From a checkpoint of a small transformer trained on Wikipedia.
Size: 13 layers, width 128, 4 heads of 32 (2 for keys and values), MLP 256 SwiGLU, vocabulary 4096, 2.45M parameters.
Architecture: RMSNorm before each block, no biases in attention or MLP, tied embeddings.
Training: a variant of SOAP for these matrices, 122M tokens, 3736 steps.
Each number is 500 + 40 x the weight over its row's rms, rounded and kept within 0 to 999. Layers, rows and columns count from 0. Numbers have three digits each. The size before them is the row's rms in percent of the matrix's.

# layer 7 MLP up, 256x128, rms 0.428, rows 77-148, columns 0-63
096:519355475538445617487519499511502545485579520523540460521538477495483558496529554467480482493522530472541480503513443514485469468526532519482470507477485466498465555566538508499463582478536444
097:394499498493494453531494527433514499488487476434461484643460541503502494472520510541497502516480448493550459522392557528558460521442553560493527468500520459573595470545540479499498440498476471
097:467520499475567513552534485525495542594568479532592462521557602502503478499477466500535421490486484512531480474519583545521514575390422438495521531525510489551544526544515516538505552490458584
102:490499465540565473518530478489524512475474546471545518509554542467549459495510400455526436450500375521522421479490545475538477486508522456534491552468502419512469432459520525471476510466432526
095:468487484539500495522461488547517530538529432550494459502492567586484531485489481439624530527503538421436531522440500453476469555472546451534431512515567463476535542444514554542504490445500529
105:552631533506504552419570426455446471467497501497503450481503537431532504524584503509439448499528535450489500500455531449536531523497504465517558501528479574493496479464517477601508500515500451
091:504581476496536460534527501549485501550485527568535515468537529490471518480578461389440554360519432493587493482502472536471531500487379460444463483452538516525493478509500473484449466498473525
120:463517567501467529587497477483477488527505585515465534422453537514502479499500422463423503511504523528504484458485475418448515408502455500462497537578501522475496492490393486540493477474508501
106:464471512424497388528521382423581547501508478469481481464503487462508520513516562464469483506520547545497500592463538505438536494475548536519483508447435549546516442400502518468502468517501432
100:550511531527504481447565509503515514441445510455494497561460466487458589528542510472494512540434438502495549498541476469449415508530516548504553510559467496483477421459480380499449437554465518
094:484523523480497527474522520501578535486567469422445498464504411551604541561566462543529471445453473462435506454517534504485504457486445503489466459499569559495575517540538523506489495495468533
093:554555490464526510536503504473446520442478561517523528493488461479442489513477462483511468463413500508497471452488501538487532471561485500483493544596501515499495467535472503526439483506458467
096:504454481464525490495535493513438570527553450542515460485524484467456490516543484476540533465552483561525527510479479553514500497515581514529526490507511458477510455489517480468567458499492501
102:520451444609524587533468522504522469495558461461475479480447513542435440503476487503490416546499506488486512425460501463469464505505488493512465417499460531499531482572512538485526495487419502
103:463505526484531457456467465434527496533525528520524445474578515512521580493499421404527534496558487555498524491546534483498530536595518538533502474554467562491422502478476484496500484529449436
101:533552481500553394521572508482535507443466496446526542516511544504463410566521547462601512473473550508476540515512473502544592488448512479493437525527396512450463506475437496510428514430463558
100:441490509547465515498543520547509442561523524447481518537501574481454534502538479473503529580500547425515557554489521547518544481512537566501539554529422462563478550559440546555545492487487548
100:520440457453520489443490529421489510521551437474531503518540550541549553534438437538499545460490525427525538467505441413499543532432450492553479520523417568466450533481483492504513536558457500
097:510452542513438493562504486509511556533562516507477479509558476443464469456566541488510532483468554502498593456602468536472511588418456541497519400487534494515487502513473496515547486514489546
100:456487489536553526480519519529592469478512564516510495494543501525524547513511541518506460539602520397499444529511546475553489496472520502487475486508497542467484551498473494441461491438627512
089:453593499426516441602540530445490514499494519430515573484540472471525549510494526521478498529567498489547537460563541514427488558473467490490493495543485556436506555494498473564504499530446458
101:503505471510553508420526490422493441555491489506550477517540482544554548522493453419533482541512569487559382526525532525444493473484479517513501510451486481469480595483537455511548549508481460
104:430578513474496503469542519476563492511480463539558465480466503472482530497530481486506487371518453515518505528452517485525515554495575542482470544516483508492528542525505509500533534583508507
096:517534549471507503525502515556463478467431574506528537505471517560524582430494496462518524528492463520502583509512498529483501500541519527471458476542555512519522503545477485493567547466492438
112:432462513479571501521511497456599495531489507538523478510475484482512528480526414498467541462567528493447456591459516500606526557548512470490545501520534493547464519497564464524478559552526415
089:487462528502492512515541517405486484449571491494484460473528536563532553512541508511575479498523487489581444492516548442490548510406480548493504479513456551552471554470507575475469514479508463
103:483475363521467502561530492515463502481455464473533480483448483507477493486511525488507441536531500437512452564530482466485480515530579466579483523530530450510542575570451459486488524565484552
093:537489511494506421514513455509466404521547496525513500489499515428452435495549479570475539470512496420520485604508552470510520472526479527522528475532533538499473456488482444520481439430520554
106:544491447593458503499474528519538445504514463516444528491495483450455466461490435505555483483420531485522488505430484430522491496469530582506513445514465560514513488514522487466541541522492473
097:499507474491478545523507474484509458432560520526587508527512464530540478521480441506489473548528568475516475511453384523498493543448494457422523440477485461524527504511557389482449456514532512
109:408522486422566506525573577522512512513574549467521555478527495460472574461509479542455432440503499432504469532466437507514507531502484464505509541473486546400502493533463538397491423517501564
091:436526484523530472510476490506518500538484528551571447494521510518497513427531516459529463543491478421434444576499494545460495477475503477488431534574522498472500421386531560515507531469490482
098:523508557480506516535466471531557529552487541563542452520487556518574505560472500480479529463490538563545432512429520583564586553587500444428524465498515555535485501513447487553457475441496515
099:420550428569500542513486558520426477523489547479458518525474508569553473468510500499496521462543498522560498442562439456416494543507524577516534544461430525538407542555471505494496481502533465
096:437503517451501542477522436529512446450572533480547500483466483490558569555523531535507563511508579538528600537526536520476582452465520512518504492478497525452492465576429525501516470517519591
100:528429482554473477494557418489513552494470507508562446523517513497502537439524533495571462477453424495525445469506553455486496530567495516457529525483497469559466420539552531566534565516515432
089:530476522496497656443516491451466489422443508520544489530487468469482498443569588570549475514537496468531482535451536463536459506556433546467552497499453532452445509515521490484462541475430469
087:526473514441519541474520517519449493549509555459445491487535517530467484445513519490523445482496537475497459484482448443499528454508538406451595489448477502574499523477536559450501471575487447
110:564494477443495532447485445483527562508553491537502508468458497496492435462499504507501485484528496493487545522519514493477614536488571499509455450512386533570433499490549491503397504510522541
099:515527417407499533479514479525466485487503493493547524543569417550459489519464567540483457522478473508443456517465467576520477389519477400497492490461464469508550538549515508479488512515472425
099:501537594419534571444482483558483519509511533565476451552457494502492509460531476534571420487490478563507456518422540531516471480597506535481551483558539523485569465524568469520536539495501504
099:452525553428532524518542488525442542476503464532520501512511475530560499443526509542483450509486569510495485500487447452426529551537425476507513425534513475483527440451491485483501507479459515
102:518478488486492478516522554503528522507473544486529493476538469564547482487565380439432499506405498461525492494471554504551464554477492474450598452401507440487468432539515511541551532424522524
118:480538434574446448434503545505479445500535414455481463526442492454474564511482493559498530521550409497523589468539602571507504490485545523509485472545484495525476453532572529557474563541488502
103:538499471522514501483506526403510491522523514490499598507404497489479499513500515489545537480526487545516499460480554504491496548440461500530468479496429486497545515525518598537459443507597507
098:473511424538465457492477497457521528498485434533404528470488503442541517448459550537428555525487484605460560540485475522501531477450453485493468461489557505520498509437520433512489524570487450
092:450582552512502489526445489494468482485493468467545471466480444577486484480522462497458554511540467482565461473473525502526498469521496489482483510501509451540481519578488493473447498514533439
103:445459508498465495545593482524574433467440500510508515509483547501525552555512449492557469520447507522489496468440506461516491507488496553443446464570537497497501502476464537537464529480516518
098:596560491472453474490551453511498553517470557503544526551495402502478554493433467490502509494497558573500486531459524498553543558546448451519434518517523531487508492459543478535526500564495541
108:527469577528493534569543538493426549417536496548558504502443481489472551487462440472443528475452545472460538384566510464536542492497548509565493486535457514480510544475564470471438430465446488
097:549433495515531468494470552428477540538542495468497481507423502463501518499553514589459529438531492514406493537533523444468504489512523489583484544543496359491572520503548473554537564513584449
099:485479439432529454546503502517554478514473528505561549533469506544510514531485531562480422460510489495504454541514506551427441519498515499551581477548537517535534487450528557583513469525534537
101:501491521516440434508464480462479465500462463534500527431507500549515546433481510406530519574463514518456560466475480385472434521496538504555437498553530518558450564495500463540557477590546508
101:538504576553474486512547430527456483506516435495452573496539517456527523480507513529459508495473398482451544558508429455544558501514512509507503477510540472542586584483531501464501457522436465
101:455532424604451524474548530526472448524465486531539510487481508500462547475479417492495455460426559491456473481495449508453517525533489453530472477517478393475449497469465573472524466490490520
097:545469497516479542564438521504520475439532465573572501513474557539461448556530485525509525550599501433518498479488453514480430533530545490528510499591499551466507525503507467441489438488502596
104:511471523533507564500575412485592476465502490488466536453495509491477462566483513507506519494488478451450486570484481556498515477498523539453506409518458472514527480454549471528513506538461500
095:504470560505469520485485496474465431515582525454489490496507564486480499560565518528469462534498479511538557473449515474387458475484453480581453503513565485517495538539583530466476479551486473
110:529569522529474508447520564453491507515507547436524525466541423460522469526557477533442477471464579493517527520561526468505521449547527539501489474468503421521466512521552500475453366521471491
102:573530536476481503499607460563488467474503488470432501505478483490533503469490514508485489439463473475566516520512514518453527532587457533539485516518492564440501460489543510457539488504411506
098:523536532484542549539487498510484536519517435472446469505438528522460542544528511483437490489431513467524471511456399452505499544518483382502469545476502538522540454502539496392486510487526444
111:425510597459540456561561507502534458584463491536477481500506534526475516556518417506506483471464560471497580504453557514474468467516548462508466474457514446566502555479465519474500516528530477
101:562452483480514511526511508520499427407520455458553476458555479452470413521496503529516539520519492519511536514477492461552535547544576487454372506549526553458465463493476499471537545588541461
110:528464464492474513519442526525455472454485478456523542501472433515481452487499453465499464560502470461473519478523469435489499468533502509470516523479478492575490551473523558542513612484454486
099:496464489544473467475582487481461468530473507415465549536500500477454477511502556478498514522476597408565478478490433516506456413472533567475469490415477430534482479500483492488451532520449557
107:468508502464485504500439449475493511530481482539505526436488472471472494539507503483531437488504541512496572462486560573516482471504450509518475481501538451489518476527383461435471525565573523
093:516532541479457530523503501440501505537545448504515442467483424507517585516487477505495508496499564485469479463476519444484446574478506521455502468530491511515455550538548429520455512504489509
101:494419547439514508486518513537509520516565498500543505526504485465516526551415556504532521444546504428532551495498494551458518450440463490571530554509501474487545605593493552490469514502366487
088:536511515502511492534510465446476572499528513481418538502470457541507633511486533524482513529447466491553506473514503520532495483471454548460422491492510475459507510536424470524520510504508529
101:510510540496453545468552463502471491526485542522535567496485424475469482454465507542503514472440467520476546474540517488510501519445496445476478467508521501410428507535508513442548571475507462
110:560524465493438507536526551492545483479520511538520550450525457466527481521490448408579526468532478445486501496422492490434488455559546501474562526558468492518511493495479521495472477530529560
095:512463553476495497516504494470512563474504549588489492470467479499484501492540546522576591494523498630513458497519494565530508474529510526551507478522582431510457537432438499488565529533492556
# layer 7 MLP down (transposed), 256x128, rms 0.407, rows 77-147, columns 0-63
088:508458513526475476462473547511467515502575491528464559528518546502467423532488534550540490482530450487521471474416433576471594516509405485509518565448568498530495512499504438491576479509499498
099:413608444504472488446460533476468504464494497522563515463513483537531480462508515513539474453467525571507529440516487447560500448470485505490562476410534420491446498416577498420479539466493493
096:515446503542438472446457512509513647570515492497524461538487551589502463472486494511495396461462462539473522541618484535471500531494491472527503505516472445490457492544511464502525533537484530
102:560562487404408491478496502526538475526483506503479437456396549508429530501503459590590470563553543511488535525467523577503509491567504485517526443468560595496519475545465512480491434602467575
100:494527483514499528479508450550504522537512515509499550512515474505535573490466487482575571497418510405450496525482424455554506494510455524477458466566547492502541590479499427511521484454520478
098:470457447485492508459477453483456515540459505600470487484493418507477536591464472413531508531446443430492439436443488513523495511491598494536474496496472455515473535435548489462491433538529497
092:458512458488445485553555440477558482522543538583580501503470488427464541505435511533581487594522535518442515547477477593498516515512522492425549497503491521459516539447490548532473538482506455
104:461479515506451507504531484528436553471494472466511513447497524506492530457501502507438500532510555521521557517526523415545539483542446564494495498323545523492457492518482449533518527475586519
101:507500454477489456489534533499441457474502435502486501502548617631542448511478454452500538537448521476455470478520456432527437521518546493507429471474537510528441542501473483508584519483500502
102:497426508507586474540516522548477485497454552467491522453464527481487515541535431481403455509564475484466492531507508540487476464489541502515428451543480480539451522414527421548560520544540502
099:509543527495478500475515575517503537469517539540491571469578530527446583531518476478480508576579557570504475513496445554483497544532468473536479519461466488461497417533529563515457455525563557
085:524467556595495558534444404502498510544495503547519531553470502474542520461501499558529538469494527429505568473490497493510453484423502501456483514479489482526505559528449536507483495486569481
103:502446516510553447490409557526500445448506481522496530559510507497557517519551515470523567509522507498542539492497607522499527588487490476565480471455499471546496524598580543564471552594477442
105:505523501414467563437429486570612555526511446516538516566514528613494458561464540533488591548453474569513511447557451484565413504431570534549492484518453489572493464507460521565469474481563520
099:494465470504456497531484561525434463541493572439518494540575462522482595466488509522480496480542491559442506488508496550469498485505472494528507507334470490511514540516579529477542485540452475
105:459522467491454486442540556501521491430409558507460536393407504467565504521462502477469507449539511512484522452451499529558525566481559528491460510492546546428585536446468502467508538495537563
108:474522542443558484497479540510430500554546546537547441472510501472417514498556539518467531552539450546542476454500492499451513495433540482531482487499505506489472484533456533500554521462508489
102:506510466504441458477480516418607474547634496540492497511505543461524436476528501484522467551435500478538508622469524433530433510490494501473479463529519546449469552425502540503482550454484487
102:546505473510472544474455498545454519546509543476542523538590517519484566483527502507530519477528549407441549599589572489519575491523524519538481502494516507469530486490537489476484413519486562
099:451523483526476572522476535452549554519494453551460499471532494496470485564484508494478459504515464398505487486544499499579433495509494514549484501545503464538503530518570399469466481463504502
106:522530550513515483531522564488474513453481481504486474472489481496504523461514454560535426508566542519534551523515491507435469566468458493480504517502468434434488469564488460581416472545532523
102:452522490505507492551476390525407409502526476445465552532484552464511540477549508551544492537534530478565446453489454526475514468539501531578458419548465478436508487498450519417446491437545491
105:579526463495514519515472477469468560535550522499498523489488509548493456493545458530563482554438591546489535531515469516492554455554504455422503534428546551442517526480506535534466484529503483
096:451435507602428536548565504516474511522579487530521562488530541459498498542442524478479460523474507505513455464456524524474512508495442506516413519479457388508525465567527447416456557582504481
113:551540573498562552554539471480547464540411523483494557480559593514460569452499539490455534460540497451588520464495542491488440513498498509526524529503419566428463419523486509483455492445530521
092:528550443427482430466503427550505542510498428478491473545464420421506487559537533533461444489570512471510554498481476524506509590517474523521458404540421464520481457516554462546504555468527494
101:543527516468564562499445462535525458441582531477513497565488487408411507444435559454462496525435494507528507474477496461575511512502470472509552492556491471517483579433561524536460507572495551
090:539489503545470613587431472471524413511543462445472489451496479600545492432490496464476507473482552429445504507615508580447562447511507498491487520497446472497511491496520509481475431486516502
107:511484481580536516509535558540430496468467455548487497516467505490488511449530496491438454493480510531503504555472521514499517508394432531529564461606481513482491469483535461540485453468513534
100:529495524555459553437470467481465472481476499535516448507523404438481467521489517460555472430528413475534544559485484453483552528489485452527441459475461460454497428475565545493544539515525437
107:490415523481402514476526481516457449502581502490435510549560552522386576490510492457496487518557562494510566519446474493476429518483495476552522415519470541465533561474549495539560500478461484
091:502487490577456522492477470510427458480475545499447480500490610462536487489450560433575480473542547455541500484543536474461503528502484533522552480587519495456506515540475472446474560468534524
103:511513495460471534477491461475525500526527586452554528558442561389504472544516487563381554490495476499548549484492497466478503482509461448487549544468460548498468509530515527548464499493469599
105:492477498510494524516432449470468499468577566477479526455500496509457444480518463487507517473446586510454518508433444595504422566510488483559482523506543504485526484515471481554542554465502503
099:505634455507497513516490563552517547465497524468527438470524494549536496453484472462513474534547493491474519525521448442508441434509574470536538488494429531502519487453504494447455504477482500
105:466537513527520501519490503527508548547494453533508530516548522498519539457512530456508477442501502453455533476494512477545528467548518447505442446406448554492413495501483493482550540420504511
093:522533587543511435463516503515456471485490549494568477477471450487453523441457464515492578533564507539487587507542421520476482570558433562526457555405549511578446506594498487542484530499522542
094:452466543456455498457531541481499429580505456534481487482535531559511488459551489454448563461510501461500486468492529517453505543494468540547393514599401497561495459509529546434514440518490530
105:482520513532497568465445541530530571524492497528476470534480491494473535480425494536472495418458495565448549580480578480485475562500555506478515494551509529544529441538550485525594459491570481
102:470509552552608514435617465481528481499493455531498452486522502481564522490436511515490469447508494504521399512499487521490545486516534536470496613462517529529501490525554483475515396518489545
103:501439517482506512500439490499491483549461541467500475505453575531489415494507450492514505525540513483431458477450526571421499610605474512489532533504452530455501522460598499447538550501531518
102:475517537487556530512421507497503474526477510472511525488589502509514552428463496535497539539432499488436537571579518482542483519465511524513571501546495516452480526499625519530501556488454517
095:467467511536495537555528535474530536527530392481492527486417522515532531429518539505501473537507493475468530497538464432494563490595506461534504504557504558532471499506488454573458395570462478
107:495591531520458473530444516525511525523452550479561469492554468511486504501463449497542493485541557572480492461602459538472516521534501491494506500544546482509491514574487479593497488467468491
104:474529489519476450500478433541466477459440545504434481584477459515507456548490494459488551489540494524516461488464469444492465485442484557473468504457478502538482538459541508431582561508568511
092:452583478485527436546508471521561500512499482430582491503468477536466511455491485463488519455536568505470523501488532451524452498494520493407476523443500467533430468517476483587488457498499489
095:487487573493449548462511479532490419524509483470577416471498522512459475510446445534534463510472422562525517524517517466460587489577515538518515444460500549542521569475417552488456525567465513
104:515552463570452506491480459462548469497513488468499437515486502488483475508552537493611518449460558530503541523517515478524418488465515500440477585525547529548552456495477523461545480503528591
100:480536493480558543458556511499503523525561443467494526506542528437488456461495559448526500455442529479474516526513521471447456423490496537413470506478505502565507554515437433470442510494535441
103:515489455516519547470493496533450523471606512614456461452586476571550470541541578490527500580543548480541457471445478493492565564514445508500507485491469532500496477513492435585458447512527538
097:540550516494472491479552529582461475454454547481531551513472416465450484440482535502511561499506488503494531497450479462468541522508493405547538526505478544426587524519446543480539454406579519
098:480504467488470482458556562505522477509566483481430519544530480530534538532561462536413517507434521484496473500459494482516526572526448523499536471466540492492597490554505519505463536537556484
097:527470569465529527484544503508471549503463494504568528457497538520487525439450501533503477520485424599498535531554567541452424517489464599467453448522499501462574428524469481484580495539518433
098:508549472512498493505503559420471512495492578416457459442488558519525476505477472483477487476518617487486515526519447495523521445523494510464473451471411476444468552499479551456496447475510519
109:540525529553439472479598491481554474570494522531499468518514482472475492567525513529550447488465463420500511492490493528490521524540482469516460502515448499408485509480529495527463432485478474
097:533503511440520560475501542518576548520519528538455521514498554451463427448510498484480509452464341519446544431537505552533484480527498495545495505548523534591468533470455475527532502577444504
105:447518495501451537468508540494543537478470427507476471491478501464538508524481484483580478477436495582498470543573526515513428471554531504503533559501532463493501513467556374471498512517506522
097:484563576494583497562508451529516489404519487498441429546502521470557480453446514506581471479542514527494485521521548464561502460588548479576488514462449498482496536490433470516466511536516575
106:547416495477392459462513450559601448491481515558457511453456481518518456487528505505524482502496573506472449492515494538502508472513501572510494426540422457477481559466492502545437516495478481
114:483520489498600461472506475482508397487470541515495474464458513473477462573502443544518449559558497522577545456492442573470534477559536558519529465527452510444440535481531528504448531518454497
103:545528553496506512453541488570500561491514516571481486504439531513541440529550487497450463443484492506478560486465507498477496508547495515470480485592510497482468545455436461483517521478501491
111:466468522505398468460511494460490519519545509610552499509546496513526483508521495515470453461522468459487504491490530510464499494545512539529519478550532474511420505425512541484536503529386570
105:539541489550501466514577463527560483455578521489453546447461558502499535479450467463525478481563431526543467460467501477541541420506497488493541517432472522511422468604466466505424556546484416
102:502611507564492522499531498439504602514455469625562409530455519448513458512530500527510470430485452497508556527506512489484477516497501547547529438546465539481497487519403457509510475498567486
096:497473483486446501517406514512558497449499479532508540547488472531486431505564451550493509574453524415485548522519530470485527569466495503484495485410417398553466489498520484459485494495464578
105:452505525550480482485504511482346465495431514531485552433497500469442497551497513456497465492442507543501502499469534527503459491509522484486495479489517412530530485503507544492515409502535498
099:480458530517425523471512505478529494519568476445484448488388382483531499457500535549526510505497556465563467439541427504451470430454481433524460511584510561510478529522494484493539542548482436
086:535483505459593490539518530500535575426509424526448499510559492485499461568508452511433476548481528466473511529455511472529508485510475510574486478421565426544530494532494451509547547541538458
091:453529537495494490482533456492471473501445452557502545445527518516548465496436525463431493494439413553489527547521471474503474527516419549487513540501524485579465489517543488561454448493516486
102:543467451590469357555542473509576547523469505502495467582553510469532456500535534488495543507488443539500520508450473509455468457476508426542496551449563511423514537476493480518518509450499524
105:522506484493492527474495523477505550507533542475516403514498462464536514471515510489541573466500434510436478404482484488573480493448513494459514571496496558498485430494494652524438461476504517
# layer 7 MLP gate, 256x128, rms 0.401, rows 78-148, columns 0-63
098:538479517508483516484536530482485453540502499503458502515478500509521631465459477510489506587520528538516568553522458449496547468550499479478517495518526454444466506460541485595443474508451520
100:492526461499462435431502459434467477504509514412507435441516510518481517525474464517538461517429524498521601536548494504512468523526508544539503479549516509441468483531504489546546477475518431
104:463435437510524506520468556481610486512536499493470525533492503514475579518559436506510496466508510554503475515500525522535540559467462455522416580521475508505531518509532465466446438483544535
092:488574504540497503532553448513521465517440515441542446407475419502484492432499507469473452494515535475413516482521521519520504471538516484429572485506446494513503464542426450491459464482467472
105:562469539532560528528517532584543436487553499535470466399536415511477515483491504500522511476494475541569489511592476514469500523491525480471496493491475549497523489511497505538494509479432582
088:523463528562445533485543515559525500525417547533431491468427488483535535459507478486479474445514487489531454384518491492558416474484489512450451466481458592519461510485571484519548451508489444
110:497535501483464530513570461495463493540499583543498551500520558447512565497510588527454463489563458561469447434471500511557477515485487487433567471528524580536574515592529531478439454453569459
100:460504481560551477509474489422514582500494467510436513463548541568465570493485498478534493476496507465471461515494525487505480483561523427406512429460446507492573422538542480511537471497456469
102:494466541453539479526515530444474528431462455505490501493382487502412524494509468423515532529439499468536570499491465464540518479510542532483497525523492498480409530494489483535458550470539538
095:530496529558518533449466512487512513436499527533486589439439460492466509538526509560450518476486534589502558540537496467460481486500551513514540405486497449422489499501518457421514464468488468
100:519543481511502498506439601570512561481499501511567552453454423561489529562572474425529436467541485476543458465476520461470463477510507517478441502481614474469470525485507541551562546498508474
098:520472531471425507477512422488524466518461531507464620471489535526508435533521540514547432451519486554493478482465529555532544458497502530435488497464544541490539454489531427478468405468524538
104:535376487557475478470510548522505499440542543461446521508490542560502524507524467531572502525471493531475445501541502507472475514537473547416468538469577490476554491427485565476535471462462457
099:453527499517453491504567506518525476476465508582438520531546534504473481467542561506522464530474501411527513535488521464555500426519502462601522514572457530456611478552459519526554538532465544
102:505416492476496550548535486488464502483470470535519455477467551482455462494520454528522522474533529556532565527534491569478504503523596498468520551508497551435538524471493490531419540520422526
106:452513505430477538549490547555540462435523501518468504515498484490466482479455555499426579559515437529461461449520505484474451467519566490531429456531476511500522518496447484520574474553485523
098:460543534495509506533540503546486440437459526514513468437508506489515501497511440491449495433444503550490512452570488577518515541462498542462478499489526440483495543518548549449544473458505440
095:544531458476440470516519472522512476534489527497545401533535493465457581396518526483499465517550522507470438513497494520512491507460507496441537508497518478520471550516503467542492548491581511
099:504452471459557527562505571444481475496512501519468444476517500523464490478502543517519501543479557497486566447495494532530421415465382495440554438548529504501459538515513483482476525532535473
093:460505509525520460584460540501499535543441567456550578482543426417545546536542531483481454460550490493494535439519512505432520467465448469474502498489548586482457528544491507522468525471471477
099:487523488453551488437542487578506443430422468411537464424543459445549541532543493492500479526459472470419488530586520534512449487504525497523477481514456505463491546526461476537518538537497477
106:478530453525435527487455512467473487471520520566510465400495449537511480555560523511501442437525509501536475531494477481449526426503475561553521500549519523465543490499495479446495442522490567
102:545497563497508507540540503505512468528482538394436548504517526587530493487575563506538514453558526478501512479538535420441467496514510526442527550478470484472433479487525523447469463500551494
108:416533506480490490457491445544564533409471468512536490542533451451497487456528496493503480523465489516467510543472521475518496445464552555571534521583557520526482535558470456505450474506496462
098:532457521553461520551375462557476488564438504501417525507468524513478523499459477545493538540560500501527475472524512517479459518437489479550549537434483527449541546552489479492574584508462476
094:486547458511422533532595591514471507497484519525470554482483477489468501519545577471445448531524463574461505482569525508536457520520468476538480474458525614531469520452474447556407538448489521
091:522449516509495478434490433562537545526455514497467611485413443470498474401543515498526466474502467487477500506473485428465520542492468522439437482477539477503473462542499549486447531557568513
103:457529456413485557529453520471511543522476483473503516401515472445487565489630500450495536492481532472484578569521512557530546497495460542516523473507508514456554465502445415590457535536520444
101:454513479523529502590571483480447547548555492555531528466449539480495548484520567500449552451480489475484430459513534475436387544518518493500535487535515580515498523509495524527468496467494528
109:500455455471550506547487491492542518577523588515512526416491492497577430497416467520465500493554453522498490530536611503428501543491445493447500470490491512420553477500511458488464462440479516
101:494482517494432523516524463505490488483531493456500629472409481443514468501489532545501483473499456512469535579470528518526574433523469520496500514411505507505453470474525555611492482522516451
102:590556486485524529478457552460522543503524405480441453458582501493455486501487492502529465505560539506533457535516538536541511460501542481487523608508486465458540499483498575481560524575516463
101:507445537513539460482471486547480467528412569489554520521543516520506500532514512595452480463489478543451459527471511582447534543451508524541490509561552537494498483505490448437581497476494488
104:490579552488449503514466459452542424423435518443501439483479508490493479513527444450537530478435543469442506541449453485513469531522537529435489476532491544511571542477489532502515560493569523
099:442548536470493467474535520547533410576531551567553509451524516464491526538529496459532502498510521494518492598499516550473454563459430527512424469529457546481469511461545533503495511421526517
087:587474525494480563435579476514557473507526492523531488471490494474426475544522518556528433497531543456559559418503553458545544458563564496492532567442419506490492535533423436518535509484453493
098:485476519538557586493538464497522451511524550468460473499458449402565559461453580563514547456539446489518521528498447528470456511564524580515522467507550516498550564532573563508595459515489493
101:448421521454432455522504554509456575488507487524504533506498481513414494474435514465532562538496554502488528524489542578566422562489514513521483529555533522574589507502462501477478499514581518
100:565482575442481509473511523448546443511535491432444499529480496470492585516561480555461482494506456513441516488500537477512530501502548575558496476465449465482632560529529559513498506501564501
102:552569539521475474531416583455489441509522550500495514498535469509433565484504457455526490563550484456449490535558541531495449496483457525446495508452472566536538523520532477520496476540510491
098:492442468506589558547492474544410523551532431524525491492574563490488529492481497454492487506568508525470536535519480468567499472491527557458493546522532511492613460525535540517473455521489514
100:513439546504459440500467505369457515502494469449452493566499559522471498526497603464494516558525546533458560466486480489519530490529504475543463507578489564549476503545583477481471495593450459
111:547480474497483524563482506529507546470479494497457501509543444453535603538528458524486477517526473558570521525579562575496514463455603513500430469519455475456455480460521493465505525479439483
100:503513440547442523439498483535504457593407459465427523521508437430534492453567478521488558521516507488501527479509511490521506465401487500454509540481489492376505518430527446466453513548513510
092:500537539483515499546510600505490518565523485469570549439513497482531469561469580602447598514525536502465475476475487542463488508558497534502593475509506547470526505446532484521499594461487452
087:462482520561490479542461486514482470515505509402466421475504518484467498495509549526506523443578505464486456482585569582498467493442599483470537436431532494471520463488553461484531425475552443
103:521509476554461434545462470497574472562543544470440502447512522485485534520535533469522453486470563498556526521482529472491398462531525495481530529505504516509499469533482416514543488494480517
099:499537511486450533520542540514475526557563488485470473486540477509546554475489552515532560499425488502556468553517505500539535474505513484562417424510540539529485502482501461410507497499483487
107:500452511471457587507524470513485494521410534456466473508516499560623446547441504511445470502504511495486607482514577521520500563471465443472491496513473487493500577523447566516471524582501539
101:557514537484472551531502509498479551449455539476558508448468492433481476528571460451504489481459468542526473502496508466539513534514454487514480590481396500519469451516508528474526494524446538
098:499480503462540649502535596511476496572533514490482513431522550555507430565466570450441484521468517540514477446567489504527461461478469546512496512563514559541544522462475430476464460448533514
096:438523489480431560499507526419534540501516500566508529507543587436527495453521514536505538479542509502456526492517503477512471456515578465505549489533506473485502471410454493508512464450605447
103:527501504560476432534580541478425567474495495430443505432530532480484493425469533441470503566506523473489498539486498462490540552465458512495467499447528529493543524477489482491468533463447527
102:546531487455536502499441454479450504523498476519548555436485506511479489505518413520551443506540471509521529488509553447512555441514515463560483490648524545467437546561458489474450520448520491
097:470436569498531585537537521508530507457525528523457517507479463434469530514483492536559562432563455532442499479503468456471489467494518481450477435460533494499545439437476448510453519468482564
102:556430503497503506479500468447463445484485531460498558538466462480466451477492529511466490469480499576490449450519545414430492465483493486543443523509547535405526518525484542456494499566538486
098:455508448417497502523534489552458513532499515513530554449541467517490498575508472496485566454486473434457513468418513527426464503489536483491576429526388446449487594491499553518485513457429459
103:460498456492463484586506538481494530501409504579463477551469522458490582459509502464476452532497436507499563464471566442500402528519471464612443479489488545386487470487422499469506531448471442
107:539491458500556453492573504467504422419552532458487578477432486509462539519474515462514496490560440435488566516501512502545551541467518447480432455475458528496539471486555530503426460493485533
106:439410509427488482428531475510426471511478569514419451487562488475497417519465514474541537551458517481484482491493544452538496443493525495444453512542521484489587478496492430504492492496506472
100:594496435505454520462476499494455549466516457467508450495430477451458435506460521502539448492516460521512443563552502522560516497477412546516518512511449525433523490508504493527474569442528523
100:477606512582476524418498496533505539539522534506510456465513487487556509594453423446502465529464510449533463521406492512538469484471505532488556482491536436493494555520563499462463375439521530
110:466432535511465487469494541472495467445485496457433524465488540497461510508500502494555452455519564520479526513530452457494443503538518483482500421533484478513572493486526576582497499493437502
111:419438470584440517476565406508536443504510503461428500510471509538514550463530536455527512489503568448507443557457497526462483517523508547519573533392433534498502569545504558504524449445451490
105:483507444530533516484511506445529432516468538504441493471475492519470526500505449504563538552533467523526482538535524468440548457539565595512488531490516492507451493502604525481461481450562477
100:492447505533552487489523503563504488502479495496453521489538424511534519509417547409471491520491459530382449498505474538491490487491457499497494525510556533513540456453481464496456455445498482
104:466451509505463488475519521468491542488557445511507580490469542477488492450483464522474518485540446541457486481477555572587518390544517516551553554434475475516522537551477535509442494521504551
093:412550497520508471513497507468499537408490481516519503457529541536556422567513514497477508538502488498467548522475491417485519526504539527579618499488458482500552471514558542509598470540517469
095:536536483475428515448488482513598527522468519521439538479530512528433570506490452471478516562526502524494502510601502452538531564520537510546534498446526521473510488503464545511517488504504470
116:597458456498471513524534530514470509502567525510489496484550495477566523559496503492541490438533495459515528454461457481453494507536519542492543587528521483461510561481536570458441471487481531
098:522474513452519601504601511520573556511457486493512500452533500410500479452529485500498418500442501517460539490545470496423529546543446513510456524496545468484554493486497483444555471505431499